Part of a small language model's weights.
Size: 9 layers, width 320, 5 heads of 64, vocabulary 32768, 32M parameters.
Architecture: LayerNorm before each block, biases on query, key and value, untied embeddings, attention and MLP in parallel.
Training: a variant of Adam for these matrices, 751M tokens, 11460 steps.
Each number is 128 + 32 x the weight over its row's rms, rounded and kept within 0 to 255. Layers, rows and columns count from 0. Numbers have three digits each. The size before them is the row's rms in percent of the matrix's.

# up: layer 3 MLP up, 1280x320, rms 0.0672, rows 906-1055, columns 120-159
# down: layer 3 MLP down (transposed), 1280x320, rms 0.0468, rows 906-1055, columns 120-159
up906 103:092095129133134128189165156140128124088125120137167143122138175157150113063147122177114111136167088125094123138105085110
down906 108:098144119123152136138149170142113111108116129097142130130061172145125140109043198150103151092144133112138134134106118090
up907 099:157171081114054145099100145113109116206093119154158091206126150087109113148123102139185120144168131113177102082181133151
down907 087:085076141116094130171081108133154136072154107119190185057081116046102108128105097181137090107127182140175136159131147177
up908 092:117139115114130129142131109175146146130103129116070134193188119125199126128108127079104122166137166056183123147107153139
down908 084:092064174140131116097089141087111094106118161118142128112097096141107126125139172133152144079137094160109138140142135106
up909 108:114082066137115073170162155142130110164147142150061117124151203159164163133129096099079139099063153161123097151146080116
down909 109:143144141096155196164146078049132164119168127153139152106158088152184154132103107172117152162157070127153161123083158116
up910 090:176145123132155121152143155089208114104186136124154153156173161147112126117134085082161128138143133091125038190133091130
down910 089:088134207168125123137145147194074149136092081124112156134140132088166131054100151146162148134093146144133180040082133082
up911 101:154148119177114142093136118073111155100143091138097116164117157126153129066151120146129046146098159143071103088126148172
down911 098:139131097131102114143127154120101111098088181158079168163128148070186138099163107086115130154122167096119163134170157134
up912 116:147091105162070100129122069161154113136187047172128062093159169166143128175110117138088121105117118129159148129090124163
down912 110:169133139144127129124146139186088191172084120107124184118154145058135121103128105114094165126143127119079101182131142140
up913 098:132103146125152131114114125118135100125160116144098192084193131188130172088164139070120125124160147157172152109145070129
down913 103:153114127155143103141247089153079133102107151152109056073121137123162140108127158171090115122154144140110133096100149113
up914 114:119145133150117113140097127112121162137105089123083111171129109143096144106124132107138082101187172138138104074103181099
down914 114:128148107113122124101136133081177113147195104120137085166146125116063133142144164170097135152165177186088131171138062154
up915 104:108074105115152158134134139123151137145139050102115071129141096145140155142120139209170106111090112136069094082067150171
down915 105:190101145167132101132110123100157171182130113123137170139141125120144104176102122112113185124119151128209166142174092066
up916 105:164164097128112120063166157148162181130148130184137114112099137141093129121130108136121125145083181109159087097097114206
down916 109:107103073119148120186130111144105084150125116138128127177107126125108088135121117103115111112112198101129153139183123123
up917 106:158109093085129080147126201111131135133172201088063137130143141150130119143108124115082117103091110159113142139122178113
down917 102:120171115144145136118145093170138113201091099150177128140074155094136202154180118103114151142143145083147102133139069124
up918 104:143136115131079162112130084116135113143181169170143076119111134137154118210126078116164105126133140118141097160041162147
down918 103:115118129120180128094142162115056174130089097181140183138104165189129120157138143097139185081161170117083107130139179080
up919 107:104111091101130120130143125157154113175101154153095112080125153192177066111033098113136135083146116094146099115142082147
down919 118:168076085184105096185149151126129154119126147164126142185102170170136138080159093121088094112077132114144081112062098130
up920 096:129107061154167154121111178084123093104132115180112132151116171123163089129107167125104085114091137136121175106089156150
down920 101:146159100120136174149162130151085121104118181120101123098151191136078141110115134099067159155095159136096148112188173110
up921 105:108140117090136151119095132087209160140102113140122102097193135097136135113158086112114159094159214092144115143104136146
down921 101:118079119176217149136150101080105117142050162074116131098087083152131146097158152129133153138160190133123107092119174102
up922 093:064103152157128122139109118133199116154188149190143116089192148176135143102105069148159104126115104045093110072148119194
down922 087:171133121129159155115132122163170131119074113040099138153166099118199137163157156168120070161130143145145112131084081151
up923 100:162120164130109181112156125161136111189086096114162082164122110192096129152114130166165133095152145080166040118132160111
down923 095:050074132132128126153117128130156153177115165104067172065129186145063159159164087144151184121120067193104143145130098144
up924 095:103121102142126149121160131103136118126166205094109107091175133198127094145117140112164113103144095115140071097097117094
down924 091:163161147135084146137165128132150099142090100168159109172118109121178154127107182126149138171132204146138133151104130174
up925 100:133129083084107136164115230059137127110074111220136105156134141093118080163055085143110150066101120111192148176137086152
down925 105:188141147088096122064172160161105110102136159095119092100158066110145176101110141160168097146123192160127098080128125139
up926 104:122146079132123128153181166117119130189119150110194131089160160188103142044102155126091141148120079126147160107117134144
down926 088:127178157100111087144136084129118082094189126130130142190137134112117117132137124147110111142113000128153115112124163164
up927 103:086138133124084151126174155074174054164152147122116093121142092208188114123160132140136112122099120123125110103114077124
down927 097:092156138133201123124111146140118128123095134123149127123104130118094167114044092106156126101154141069141147075139119121
up928 109:139094134171138135166114117103155104149181158086157074168142130156123090128088136155095097094145138130137070109150093144
down928 122:129084116095092121117122160160142111134135074180159138086144168087063187160175134087124157178124152089166148135172083136
up929 097:071076054132172146122147134193102133124138070163161138126116152115181109125096119189171127069101140113164083115112097077
down929 093:168107159088101089101094083101182126159143151121135120111090122177118130139102089134076139166179124157161113101110143090
up930 103:132073158154148090089097169123142085107129129148164135154146159182145171149061106139110090118127103117177147098149125170
down930 101:118134099110128119155121154096106166155101095145111130121152076127120083116190115122124170127093070116148115140102139077
up931 095:160090077087102108110137153081153224124130142147190147115132085175154161155103117092139087090148106121172108123092127198
down931 085:125136113133121181138110115145135128151095140098138128110113139109139161122113105133083109133064145155071190149122176150
up932 094:103127082059081148121134148075168138141085141098127054091119176155161142118150146171160096121125176122146126124149136159
down932 098:122097148186172107156159099187146122096142096150138117135112121091105114076133107079162143143118062112145109130109104112
up933 101:165177118147110199106101139088128114142122178156139157136142130127128177171124071155136131172111123145064109111116103128
down933 091:095145139087099132153107138132083119155099091126099136091103151136135121150110154135091162156136169128150130145156156091
up934 115:071115113122101116100113150069157116149130130102132142113160147127148155130043149114173105111167120101142109102104159094
down934 124:091085147115172156138152124127044175132119149148140139087101122125156088145114104138141127101183137106094130164115147066
up935 101:162117079110126106159127140066129161121151133134135114106189127176171125134075153126105137132084083125092143094067106113
down935 099:083151214082147113095076164122192112123090148103129131085163106112139127159136069166079161143179019116104194128150133162
up936 097:071122156107123125144133128027144082164141144179111099120165201137084132099136092153172160049117113049143155093127153113
down936 099:153108153160158163158127140154121103129125119128131077199090109097196147135118165156114100129104141192154126149123202139
up937 097:086106079131085142131070137068078141093141133110109055094174156151188149095105123226138119151157131126112127138130062107
down937 097:119153190144118108127108092121148091169134093166143211146176107114059132177182141033136178162128129110123092097116141151
up938 105:107062066077129128090172136070125125145106093113174110138105136121107101106144084105139098126099191160080159174127076133
down938 098:122069134105141149158163114166152158062066222161085168063126155135145163171121062094167134175056123083119128124156144105
up939 094:084122114128150126157169160137164152103162069125161117128162116129165132096038113105134103128097135114110103135130146132
down939 093:156110143086124143101117082105117137158129184110082109056089117073128101117124120157171139175099129161156156080089097142
up940 091:100166061138173179148155067126150173147100133117148155159068175122131182144088069110069130151149108147115153114175112154
down940 100:083147164111118159152129101095156104144201148153112102127167117149158117110216107121181110125126162072147127115134170098
up941 102:055135120114084096126181189064106111151161165128105079114158145165175149161132116164148087109089149047094133046152106172
down941 095:178134128147147091156122111102160162165163045157165141126120125134123183138085126199092127127190091121116139085099160137
up942 112:117126101108098112124175201084121151156108161136145125129125166181147121070112175139097110080177101054164168130116065165
down942 114:128141117113070198095151170095129094166115087073147108130123132132177131151099104181154128102144120124135123176112132161
up943 089:100089110152107101159151128117129141212175115109117135161126139157137124121160142116089087133068145083164112114127132204
down943 098:135154085047182119121144187103141141097117145131142148096164145087165126102119153126211129163192158099149144119164131114
up944 089:128156130191039099178173138096094136089088110179154152078138161114139105179135134061187073130065149119114095107138089130
down944 086:150141148106126128112071103137192157137108174073118163110069116115157109129158124191082159129206060138111153134167104125
up945 105:094139138147157098166145138133097120125163127158150126140151189210095130105134112136147101157103104106133116036083125160
down945 098:125179180199145140123141125168156144122153098068127095106078122098137111129088126122068148131147097090183103097152141143
up946 107:091114129088086062158114148128143113134127171066156101093179141170193124105110162169107081130127110127170127078135130170
down946 105:145074082124122158079137160204116063150104161188140162189149117147144142119178155094120119147159147126131139076100131127
up947 096:104125123152127113103152103123122093150159140121137042112122132192145074122097108116129154117114116080121109124125137143
down947 095:179138130122084123112124173146155154111063139166110149056132101105115149150119130125128174130127096122157183154152080087
up948 098:120180105120138151153112155130145168163099102126147147086160107200160132115146111159115105120219119078109133100122151138
down948 097:111019150121155132156129093123113143164142141169146127131075181145097101150140172118120129155051178116165161171164116143
up949 100:107117142185153164088089141092109092172162126087145143174128127193136117121154120140131170155111153159172093139075092130
down949 099:121112100068098114195128173136118145158046162147110087108136092138139128166103067114134087112149083112109182071137159120
up950 097:113140097197154155118163113156156167159079144127127085122113120088077140149136110103163121142161139115176112203132135140
down950 094:107136077136099086153123161097088126088097124105147159137135126102156098122108121156124054161117180141126119033104158163
up951 098:159158094116111144095151109112105161175177113193090129169136199131155163109064097160112128071123182125124136132130080135
down951 096:112108171138158126161058106164116060097106105067146130077103105110195155118192148174151103172118158122122170126116156138
up952 110:130078095142127118102140125162127110138106154114112139137194131061103112182149118118112093080111114118054192145105188155
down952 102:168155156155108082137122151149082150086139129160151061130122152145137166130167130154123110098146152123156167074127138132
up953 101:124127093123098182096099146110102109148186079142170120155091181146087123130063152094108103086074123051176140071120154138
down953 097:122156164209180055108148126110070161109131157112169179096152083137118063116131095094156090120194128187123169105112097153
up954 105:166106068152162136061106163116153186140105134081136105093168176087125149184120076063191085168097133101158158103092128137
down954 111:067158145128135168182166145134072155125153142161140119148104135173175080155160067158100130163175156114149108095109134119
up955 113:115150044124122113130126110127135154192103083168141126138181123132143147109102137101125177134098149064167138169115095103
down955 118:141111132106146093135140097167177131143125116173101114115098083109081193108075116113196147123174177137088131161205118143
up956 108:107094069106080060155137164053131082157139080096127122112145197153157112121102102097130129075096138082164126151107145187
down956 104:146168148147106124155137134142127127082118185136152105098117106092146134146131108095125111208186138179091179115077162123
up957 107:106116091148181138139155139154183127136127092127195100141106188107096130160085104116160138101091171103107124155110097173
down957 103:152115141147144154157097122150147124089155112137166087175157087128080162160070153101078124131136158146108138064120159155
up958 098:075097118146111115113067213146138153120130146155150139127157173161111134115160077130101111108159128117074157099085083125
down958 096:112095085169135147108142090100161163082151136054103103042133138129171139159058126122159155082130115184179131085114149120
up959 097:091136134162089114151142186116097104184151157098140138182155142206117145087126153116154147153138152122165147090089168170
down959 094:132135135119091143210171117142179110111105096176143169083118138126147126132073068154118114162071106138138147210174094124
up960 103:068100106119121102081109137185140113176238115170121114129180125136086115145109156109133119125128141131168150078151125112
down960 092:122117159140078145161120140113155169047158077146131111148146185133107118161175096159136149143160105182178102154143149129
up961 096:158158095162088142132176177148128143119160198121177129169125152119141170134036062089144118107194142143145127184130118096
down961 088:112118116151177166167176086135158107130094055125101149077109101157077178131208109195119117138146110087102129115117108109
up962 097:086126091174122074088156131101116099138183223164142083101135102167162131163049143120174092123130127129158127095106174192
down962 089:167179187154118097136103062145152164101137135117110175156095113099121143148147109182108134137154094181114114133200159143
up963 093:078136108181147111138141123126158119156113162118190121173107150082154104144130150141191063163138157134165163060138146031
down963 092:204135150108130151145129099111161164128102125169119136088179119157136149111155098125084150075142138132148130143084111145
up964 096:098103112178107136128133122155159110160152094146202103130147161170188102078121142180144159145070103174145140151161103167
down964 099:153180103104153089117117108120110161118133100104059133106116109173092120113139153122080105104157132124132104136069072119
up965 091:125098100110156085134098130117149124180137075093085073123131110175132162080104162129163131042092136123173101163110101130
down965 088:128108152141114184144140098119147203163103196103105108113101131124107164129167142126116176125101078190069144118112108115
up966 092:138135161164142083148091118107123089136117094089121103108116102160130120179133146103113134141065097083146083170120127196
down966 095:070157151108133125140115106160140152096138112181166170123094145115128081143130083089164107096138128134086170127090215076
up967 106:094115090163158154113161100134154130086044096149181070148118145113196134111063143108168125110135105120134149131096066117
down967 112:103131151115149175132125148104097120119148150125141099047153136140129088170157137124133149119158226160111096088140071111
up968 107:122072130203102111127181116120132167168143113140137168081175161154127135089131130106163075109118121067172138070120066173
down968 104:155153186162106081120119110152055160181164137127179108107118118194123133162176155126138142128192097219138167144084162109
up969 101:104130135171166120145186128056156159080117183151172107117110189145109078138140099109138074139126139108073145108118114124
down969 092:150125130166146133121154166140139168150174128054105146133107099168187151085094127146127150131128131151143202089120103077
up970 100:131150133168188110160117154152123124142169127126066162127196156152135157097100095140168115142138105097145115139073137103
down970 090:121037133163108121063090105111131192127154116189168141147101116096086103204174124111160163145103166115138127082127116148
up971 092:112168156156136144106159100110120177131123072179109088162082107168138181141118170155167184123121128171145160097088096116
down971 077:156069061171164105182101089180116161154141074187119180117160139122150112145205127127113055172136199096126149130154106180
up972 109:090184137089116167092112154134155160142105152172144059154093119165118125126150034153139130110152111138148165170094120148
down972 119:172118056096141127102168126162145127151126113148166185138118139125114137099156072102106142150126147118161109114090110131
up973 099:133095088119111149133139132118116094140192113080096168162155116118178078173129098100109154123157166139164098057120105142
down973 100:100123155099147092106138096129104101150169130063147096129135149130103155117160123115131096155114101072110080139165105134
up974 096:104152134187097097105143161137091107192140111080131129087191120190159129127168161140126151112124147153191096158067100130
down974 100:110131067052194162152080113130187165081116091121086111154117092100124120140143123121117097141124152174112139058147201098
up975 094:101087117091148129148109153148150147111111137135116143166144192130130111148135095142082111120149158087130142143121162102
down975 092:107122100093136140081119100116135056134180152104142070055159107100133135144082098130129126146153111084158115119155141182
up976 107:146123104166057110153137149175127106153105129149172187153174159116142091148138129150134138137093119074130119152116138087
down976 097:127146206146154146163113118174102114132114165162126153096138106140149109139106140088112119115122150115117146156161097161
up977 097:090148156125120143102135159118148102163189138160115143090198118147149126173146129130172092091124156060139145157035137109
down977 098:134092090099118092127165162094113198127197093121094074095083079156138092177136172061171145185191100120091119054145159105
up978 095:118153162108077094138151172145146092119122123101124101134141202118231152096062087107151151181123150134138096117119141174
down978 094:175057119118139117046100099111123097165158148118129142100149139152097140123141149071159044092142134140157141114100165148
up979 094:112099145146162127121148129130185078136126078171139132133117195134147171121113121132167099078143111129141107141121160174
down979 096:097133102187144103146150130117103120118158154097168125154158103181092127120168165160153122112160117170120157113154147081
up980 113:030121069121095092134139125094129123134161126074164152118149164146117127136152145107182130156099131148165129076145080210
down980 122:080115106145050184148129105103054174174113048148128067182124149184157148203115100135118103102159136099133064133104147087
up981 107:139079137084093182156100127138132164163105072164149047131101183165144103140124121160113146133158093084099139120104130168
down981 117:065126112120129131187145196140101168139134129130104120171101172123133153138138118161163196153204077160152160168146182108
up982 098:159115133117140089128114121097111112095146145171151124126130131115174170113158127105137124144159097095159134157129075114
down982 105:129142120141188130092077127146152160125090145118090158082156125118142098162149152126213155112169172126103152114110132109
up983 098:114174097104118114096112131135127142188134101130190104115125180156164119146134169113135122098102142165109085132089092219
down983 094:150144159149156152137100163096086153156106131112100064105125146176156099077135087125120066141180148165092162072187152132
up984 092:073134130111093143159084131120167141106141124158179115158105101136079142122141113161100131129100130102165092142158091153
down984 092:142086155092153086075132111157111155118155135073159115048137153154164095089092132114147106116125136181115172102109182080
up985 100:096082067115083132114106059096183131134104157175142082092157132086115082148180094098132150095152124138161120126077111081
down985 088:192164112173164173185127126176066180110157157112107188154166055146144139099084209090112109107150160129120176105150178132
up986 097:095189127125177142101126131052149121152102145101140153138090220096129135101070093049126132099118154181145151190113159149
down986 102:131077140087133116133144101114135094143180138100117098120115177158213127123139127107133120090111131125160122126113154111
up987 108:081119111116083096171191178124139144162169134160171142078165169183172158152117148156149143053053146070147119146127133131
down987 112:133150093120110151144108140112119089142165185087143081139113154091186169085148122118085131149148077136120104125117171144
up988 092:069129084124148157151097098107148106078129091088094118105130098159150115151096110153119128135190116139115099163128134137
down988 092:130113142091071113130138112130123155154124138162206101107190134082137126160145126162131042144107135112083101051129148152
up989 099:092104115121174127102142167071183127115136158086122084145162103186183139105153167135157103172156121086174106080162112073
down989 090:137131134097123128137101070179168114122140115179105126140128105192110129158092102156134166114092122101154148149104136229
up990 094:120112070137103174117153116128161166157146120127150112126166196120114175144077144116140121115176145059157107103099121230
down990 104:114155117145047114139145141151121091141175113148188127100107165172162129158159126098110178120145120057163122131111103120
up991 112:087103121151113121173138193110153145116139126142174085113118175164146147091148091145126103171107209100113112134116143181
down991 116:056134104120123116095149077058139124139120107158164159129118186148113112214144151124091103100122109147130153097130075104
up992 097:073090089114055125183159098174101141116150128189155104111124101156151112156151125183172127139142117116124094105132072139
down992 094:123128213131111108074115145119134168092088170099142157145163112103139107119108177094107137116080132122108160052138170142
up993 105:136146115195083167121131143124137121128106138161149092151184195069152179157117075119129115130119175067093101101112110142
down993 099:137127142157069117160087140094153106138108119103104073127078087132126170140082158141149111125179070130065146099135126131
up994 099:078130111138133091123101071104104131116081094176189105090162175136181156133106129157136156155160109055123200106129121129
down994 089:158105110121163186104149176126142142133208080194161094084124130177060148132088173084177094095084159166143123092137101130
up995 108:074175147146104132115134144136164078137132128104148101138152151152127120169125100196093134182134109106046110085092140150
down995 095:068119116140104104162162087101120117095100135166131108086128158124186121133117157157156134094091140090125118121100128097
up996 103:125137190107144144172113150122155073190121140158140161113151166174112151128152075124129100088176129089178129098088125132
down996 093:141115156146123102079051074100131187166133076138128135142133102118164129142161120170118204148161146179132115143141144145
up997 093:101101130118093143104115183110111088140134067157101114176134148124105151064071105170144172112130203205155124104135096130
down997 101:095069045118081112112196092141093153160142121097143178077128172177114166124147159133137033165120105066133133136086094133
up998 114:113154126132153159128124065150158111131104130121119071135138196127146149200123100170151146124157110132194082087138092119
down998 104:115093107094106116125143087107139134128168139115095153104067169137087144150139102186190118114099138179154175169109099147
up999 099:062083129125167152113137139127147175066168093109092156100106095119094071127141112168130126156128167147146116104127148081
down999 098:106189120116114107093059129138124115212107127142162114179110166159101172125138090115072155144124097148106138093128041120
up1000 109:122100138136118179159144173068192071124147134133113121134112170162110156119110129116158116130095105165107162086119155080
down1000 102:121076131148151081119152138101096194121167127143128135109141172142083138175121105164122154145090120132101116160141152200
up1001 096:084109108082116186154085122025153150112148163123127124114104190172123090137192122082178048162172150161146097132122170146
down1001 090:106140128173158102130107166201103106098105145137172149109079092120099087111122095143140100155102132135180132107143094110
up1002 105:138088142113145151171109169128131109096094126101087094183109137181125094102155178221079113123123095121139107099168059127
down1002 117:098161079100100107146164174134176099145105174127133129159179136154106124174090102096146178118183113148167085119107136136
up1003 105:085166098146119127137077115143168188124105071160162147134139161140094157138105108094148127112153126073175137051165217097
down1003 098:124121133140233134118146169151099182159100115147113100164113183131136162073138147149101122122057132207158129109104153088
up1004 089:110126170123171132150104113189093150133092115153118166160170108202164145098083124143149105083106129090091154109138128141
down1004 095:114151100146111146073146126070142140157168168081088112122101141103126107119157144144052110086127128149172070124130103126
up1005 096:090110113126144151121131108093164129095148106105167136114148148098112185089135096163187187110096082100073090112110149148
down1005 095:101180119176136147154143135102113110126138165130116181141147128135142121128133120181111201117163072141116136143147103095
up1006 106:106127084078166209135092151101179098176145168155145102135118115157158161141093079058168085084139189173149104128117121138
down1006 117:154059102130123078082125126174152079088145128169137113076149149130136138138159119071121095179117159111144121113083138151
up1007 085:102146131154092093164137178148131119146165129149071140123107141102154140148190144127124145127128129089133076149130171117
down1007 091:139130135111148132109136113139116181102074161096119151097137147146127125139027134140163077136086132140175167095125134107
up1008 109:143092119143082106158153149074138124125111136125119104134129150156090123106133085086113097129143140135111143092089128095
down1008 124:109139133114103152158138130095158130111146076146150090143135129106090112108137099143086174186123061126074089147197139161
up1009 090:102157125163073158145134106113104127104078147255152143161094144121168117138095113160116141143180087140134131155166135165
down1009 099:133125117098158098066129139121135139162191144058104077124144097120124129147128167131108110098075136108092107124105089081
up1010 103:075136079094149157131159142136081114155142113139138126084142159143103059096077143143091105113110133099090163146143083076
down1010 094:126113137152072099119175161121105132081083129111130139140144105211173110091152156133184126137155119102135119183116141142
up1011 108:126109137095112152102171176177124130100144144128136065107172117165181126159110093191102135092082123115105145162107129169
down1011 114:133121133180087117177105145096119167130155103158176192155128141098118095168185082114155149097126155126063144152141194108
up1012 091:172106134114084176096191129119156125125080156154135146135109159143105103114134114212173093188117151151157082071110150121
down1012 084:126106127148111103143086126107106117108120106132120092100105164088130110135180070129146156115147207136063146159120118152
up1013 102:054119071100042127173159147114152135139159148137187155173135113124113095104069186155136104150105132089170158151121089140
down1013 109:194108134167161155069165094155135127137164159087104075058111127118126169096118173145087122052157114208100132119142162090
up1014 099:153114141131137194105104133120092119146129074156146156074196152155103142083130156111192147151106170068127166114140169110
down1014 097:133080134078190098144160155101185209125124151148078133079113108121131117134124098133093090151151105140146148146145099142
up1015 098:139117153140115121166113128130113140140156050120066105129200034131136097142180123134073053081092133127194131111061163146
down1015 090:107119150113146165121148106153057215129148113121127119165150150100101170058144152139111060152193107165106114107137164069
up1016 107:122169090136122181140069123156189171168108110168176149128130129093065170121109075133158194176110179110090117105103082154
down1016 103:138112175162173109097115132089115104136134116108093137153098111110149134118126153118137141130140138173108120125170127114
up1017 101:090063093127122072146092148121151062162151038112128116117165128114149113106149146180133101139076133127137093094114150097
down1017 104:156078088109110125081131127161109152129104149133090116134107163128178153116149115086187158123139107119093132109052120116
up1018 091:078154106125128132086173196107145117148139141131131142136143078162141078142072093166163097121153143088153137139116184091
down1018 097:131158112079125147124150123092141142136134136101111062126127166113116173151111080108068192113156105092107047121192167119
up1019 094:106156089188107173150157148170129117103173124121134113176092146094158160176074080129174107149089150113194086182119128150
down1019 093:164158148127114134095124118121161133145146149093130183153129134189120075079186107087138175098068064137150053109101071066
up1020 109:123111119166152078125137114138136167132130100144182181087216143143132142122062178119173149175142120084182178080084084101
down1020 117:144087124148130163114123094154145101182097101149122160161100170101126111086143118097118158137126091142128151066081119139
up1021 090:144137137141123067157176120123148163144180106076171149174104121126127154094192123149110121114121081093144100097126126106
down1021 087:150136123138174161096129067162091073146126097109099117125132127108152143122069157153194101105161097150143119072149124171
up1022 095:111206148147119145148130068107137154129158087163145086031140186122135122131024161144169145146139086101127201111195138151
down1022 090:153057136237084098086083163106182150130181115113102107194094098118102096128194105132117083113141136111171054152009084066
up1023 106:138152109140113144057130152113148140200124104097148082137124145120150138088112014082101112091162127105105064094145172139
down1023 099:083154163117107126071128176159095186159146106093143135111124173099169154085134144072109125102157117131169175095142106168
up1024 103:144085099147157164152147067185142065131175093101145095157175128114063138154113147147145108116077126084107064106166114162
down1024 101:164137198170137124170132070096090114102099063099113061174186131103135067069101141129090161110116143165136161159159099077
up1025 088:116109108118109111136187157080117136084116130195121159117150131138148112136109158136247117126140139149199088178080136092
down1025 084:093144167099095115101091100118169140178140117090126104110142123079125104110098109178106106102100114134082128073145105167
up1026 107:129126157150142111100108107149198130137129096099114105118163101135101095137194150127126076139118132110191054121120139135
down1026 098:115106176176172115134095098106102129156146129057154064155099165128170132107078130155094103103202177151048156123143131121
up1027 096:107063125079145116088140118110162144129102111147122140096156205122104124075138142131150154074173132103076046163143097103
down1027 095:108157150145124153151084201110091179092090170159137133145114079102136127155147081181157137128115181137169189109144129118
up1028 100:109113148136114143144160138059132143114132150119152087095128111170126178162145131150108102142153109134101166084131062137
down1028 103:147136127141132075144170150146147149168130116100168106110096197136145141117189081139116141130158119164147166147158142103
up1029 101:115040140117124156117094172159115130130141125158067083114163205089132150059172109140147130097141167138088212137118136103
down1029 103:099164132167044163164067107099124109139133084082131108166118101096165097130118155138130126176104086163149082112164143124
up1030 090:077139118116119122119148137078195102112148071137122143146148168124114137099105082132076152070136098105133122154172095111
down1030 093:153122156162139161118174148146132186118128158144125107120105109095132102066119198111116106185138165178115183107097176092
up1031 096:063082123097149098081103157131103085074199127172136130136143121159127146165074089110125124101100131126122182089101111156
down1031 085:163120149151138155103205082153172157116089123173159214082129104127139170169142153152109122173137119097135095149164089118
up1032 097:116191129136048119124130185173106125145139105153112127178131109122138163169080094097138175109155119061154136113130121136
down1032 088:133115127067212150162114064081188124160144136119169151099164132141091100091168191145133126128067143216116083065089116124
up1033 114:086074100113111125131159160125147117124128090184173120115118156159150134149124099089078131170172137061161161172121074113
down1033 105:141146122089196105073099075124130096087167097143151142116100111120135068115153114166107127155192124123151081176144134109
up1034 101:113129078153122177109113136136146066147132165117141037120130146142209115216155150106179071119151110129164130124127111144
down1034 088:092140138158173113144173094178120118072095127145120149119144171056133075122097119121104141133201132133112096132155210129
up1035 091:104094176102169137166125143105124125144127125149113097099111124205177124107108076161075130142096144078133113156085124132
down1035 094:148165099170085111162150097102116109176109120084165076122118131074132105143110143116165120149083072149127135106157093088
up1036 109:079128095166164096136156084100153151178080160143163109120126141104151154177116142105143178144188179092107130154089126160
down1036 101:090137087066090149153100135190115131112153173110170151166095155139156156071140102114149113101143153105174148136137148114
up1037 107:131129131102140141111162139112190166163131166126109166048104168136151148124112092114099107157154169051189101165128112101
down1037 110:115158143184125126153176124122049148083129130130119084143154099150176107114144136160149135133084187172078118135159132105
up1038 104:127134094143110120108156140149121137143113155141124149137122066157139179135104138136163036120131133092132166000129140136
down1038 104:120111103112113143179102070108147098172159092137158121146120106108070170087187124117142203115071142122135106174092072174
up1039 102:089093150123112124127110154119097115126194143129096113158171100192152118123152134204107129118140135065109104101087136145
down1039 098:060162097077144125122162100153132092126130114119119117075091075093123126118136137152142155122125135106152112096154152156
up1040 102:036121107115112097134178146089100132076163096101140114098154118149167127098141161133118094175117156154181151078141099119
down1040 093:129154116140087148114115107174141131117113095124086067183117093122078116242121149116112163146152154120174127129163154251
up1041 100:134148131124140088134132084086173147175137081101130134023118188153104117075101143074081110108163190146174150113143147071
down1041 102:125129099083135143095096125135147170079091146115145081165041162126152136123132143150161117142120135122124093135143149070
up1042 099:134122104145141098146124170046147132123181147161091098116110093155155109113165100136156104144132165114134155129157173087
down1042 098:079134127127100117172100123160032121147139043057159171114148125132102137077097115079112118102138101135137107102104146153
up1043 101:070144163084140115149102152122204081135152130140135169135123073171086142171155152094155130066112123180158159110118148179
down1043 094:091100150145102103124115110215127163136190107187129173126086124102094173086154122106178144151155103109131125126097052092
up1044 096:084111107090122124115137159129127120155137066133156138089131162191152107125149158115167110082115125128194078170052085206
down1044 096:096120106111121154112167118090187135139125112172089094175094154112075128150117098147136122162126175133119123139115196105
up1045 092:045132120142090150097143115069130099116144116106126166076097224156200140085101145088137099141094115095140147136111168084
down1045 090:177131096149130080113119110124126122086139139115143136183166071055126131111107148121089115051132110175105118105146130165
up1046 101:110138134106142093176166144135207136112124098212113133126134166125189115193130092086114161163143176112144090167088095128
down1046 102:112179084113156068157161114140143126072132152072061120154124141138137098100113161153106118087140125119089085079108112135
up1047 091:023106127143158066136193139183117089142131092119155105088194156164149118117116169136149127163139133033183152148110086152
down1047 096:175177152137131162105143131132155160144106129149115105114070115106154117125154105101106124162132117148152103107115134085
up1048 099:133174126131096184132129152159098151085081119162120135144097154136113116109140136144098116138109136113178159129179118122
down1048 108:121090106125133107131133124120155080161217102064124113124146144141143144106127098083183096116123108162150103094073126110
up1049 102:107123135119122108142148130166148062139132134143098114157134075133145150124145096120130096175099141110173091140110144107
down1049 109:119139155071128125125062158105126139123110135090104140099135112168061161150133125083153173109145182117136079140116157138
up1050 106:159096109091109103116103091044124142149141166101121142088147160142161145066197119111138115068135157074183152100141129141
down1050 106:077130153164093104160146140158124119110070073121183102107106106107108082168095176168111127163087100134081125169163079114
up1051 095:130133095146116190107154095124104152131168137087104191104085219131145176118116107099185106130078113117118109141156186094
down1051 093:136123151148153098151106115175147170119117101172148091071152095150112118174127119119087105091096154124168122129106085152
up1052 106:110134126089147094101125119129150108126084135109162085126121147188220125112120142142116101114145156109157112095129191151
down1052 102:106112141118101104174111079118083145143153141149134174157093102137169140090106141171138141085101092125134151134148161141
up1053 106:109124090091145102118173184144149097094142131140115106129128166110074132096133115156127069061135133173117121096087129137
down1053 103:102196106130185120156182123119124153090143130132144137079121135129115084079187143182117153088108132134131138136150151092
up1054 092:090155148122098093116131167102144139169101103082135154122148167112160138117163085148143074087129121085122165108150124123
down1054 090:132168190169159132098138120147150150138102092095074175140099100204165108079081106147135076156159112131133115107155154131
up1055 099:119158120173135150122183090113103117095130179136157102166119138105117076150143114079144159130099070119137111111130083083
down1055 101:134075084088114101073130135151154151186142144121115148181221090099105176137138175119033078191137104117131137140111100144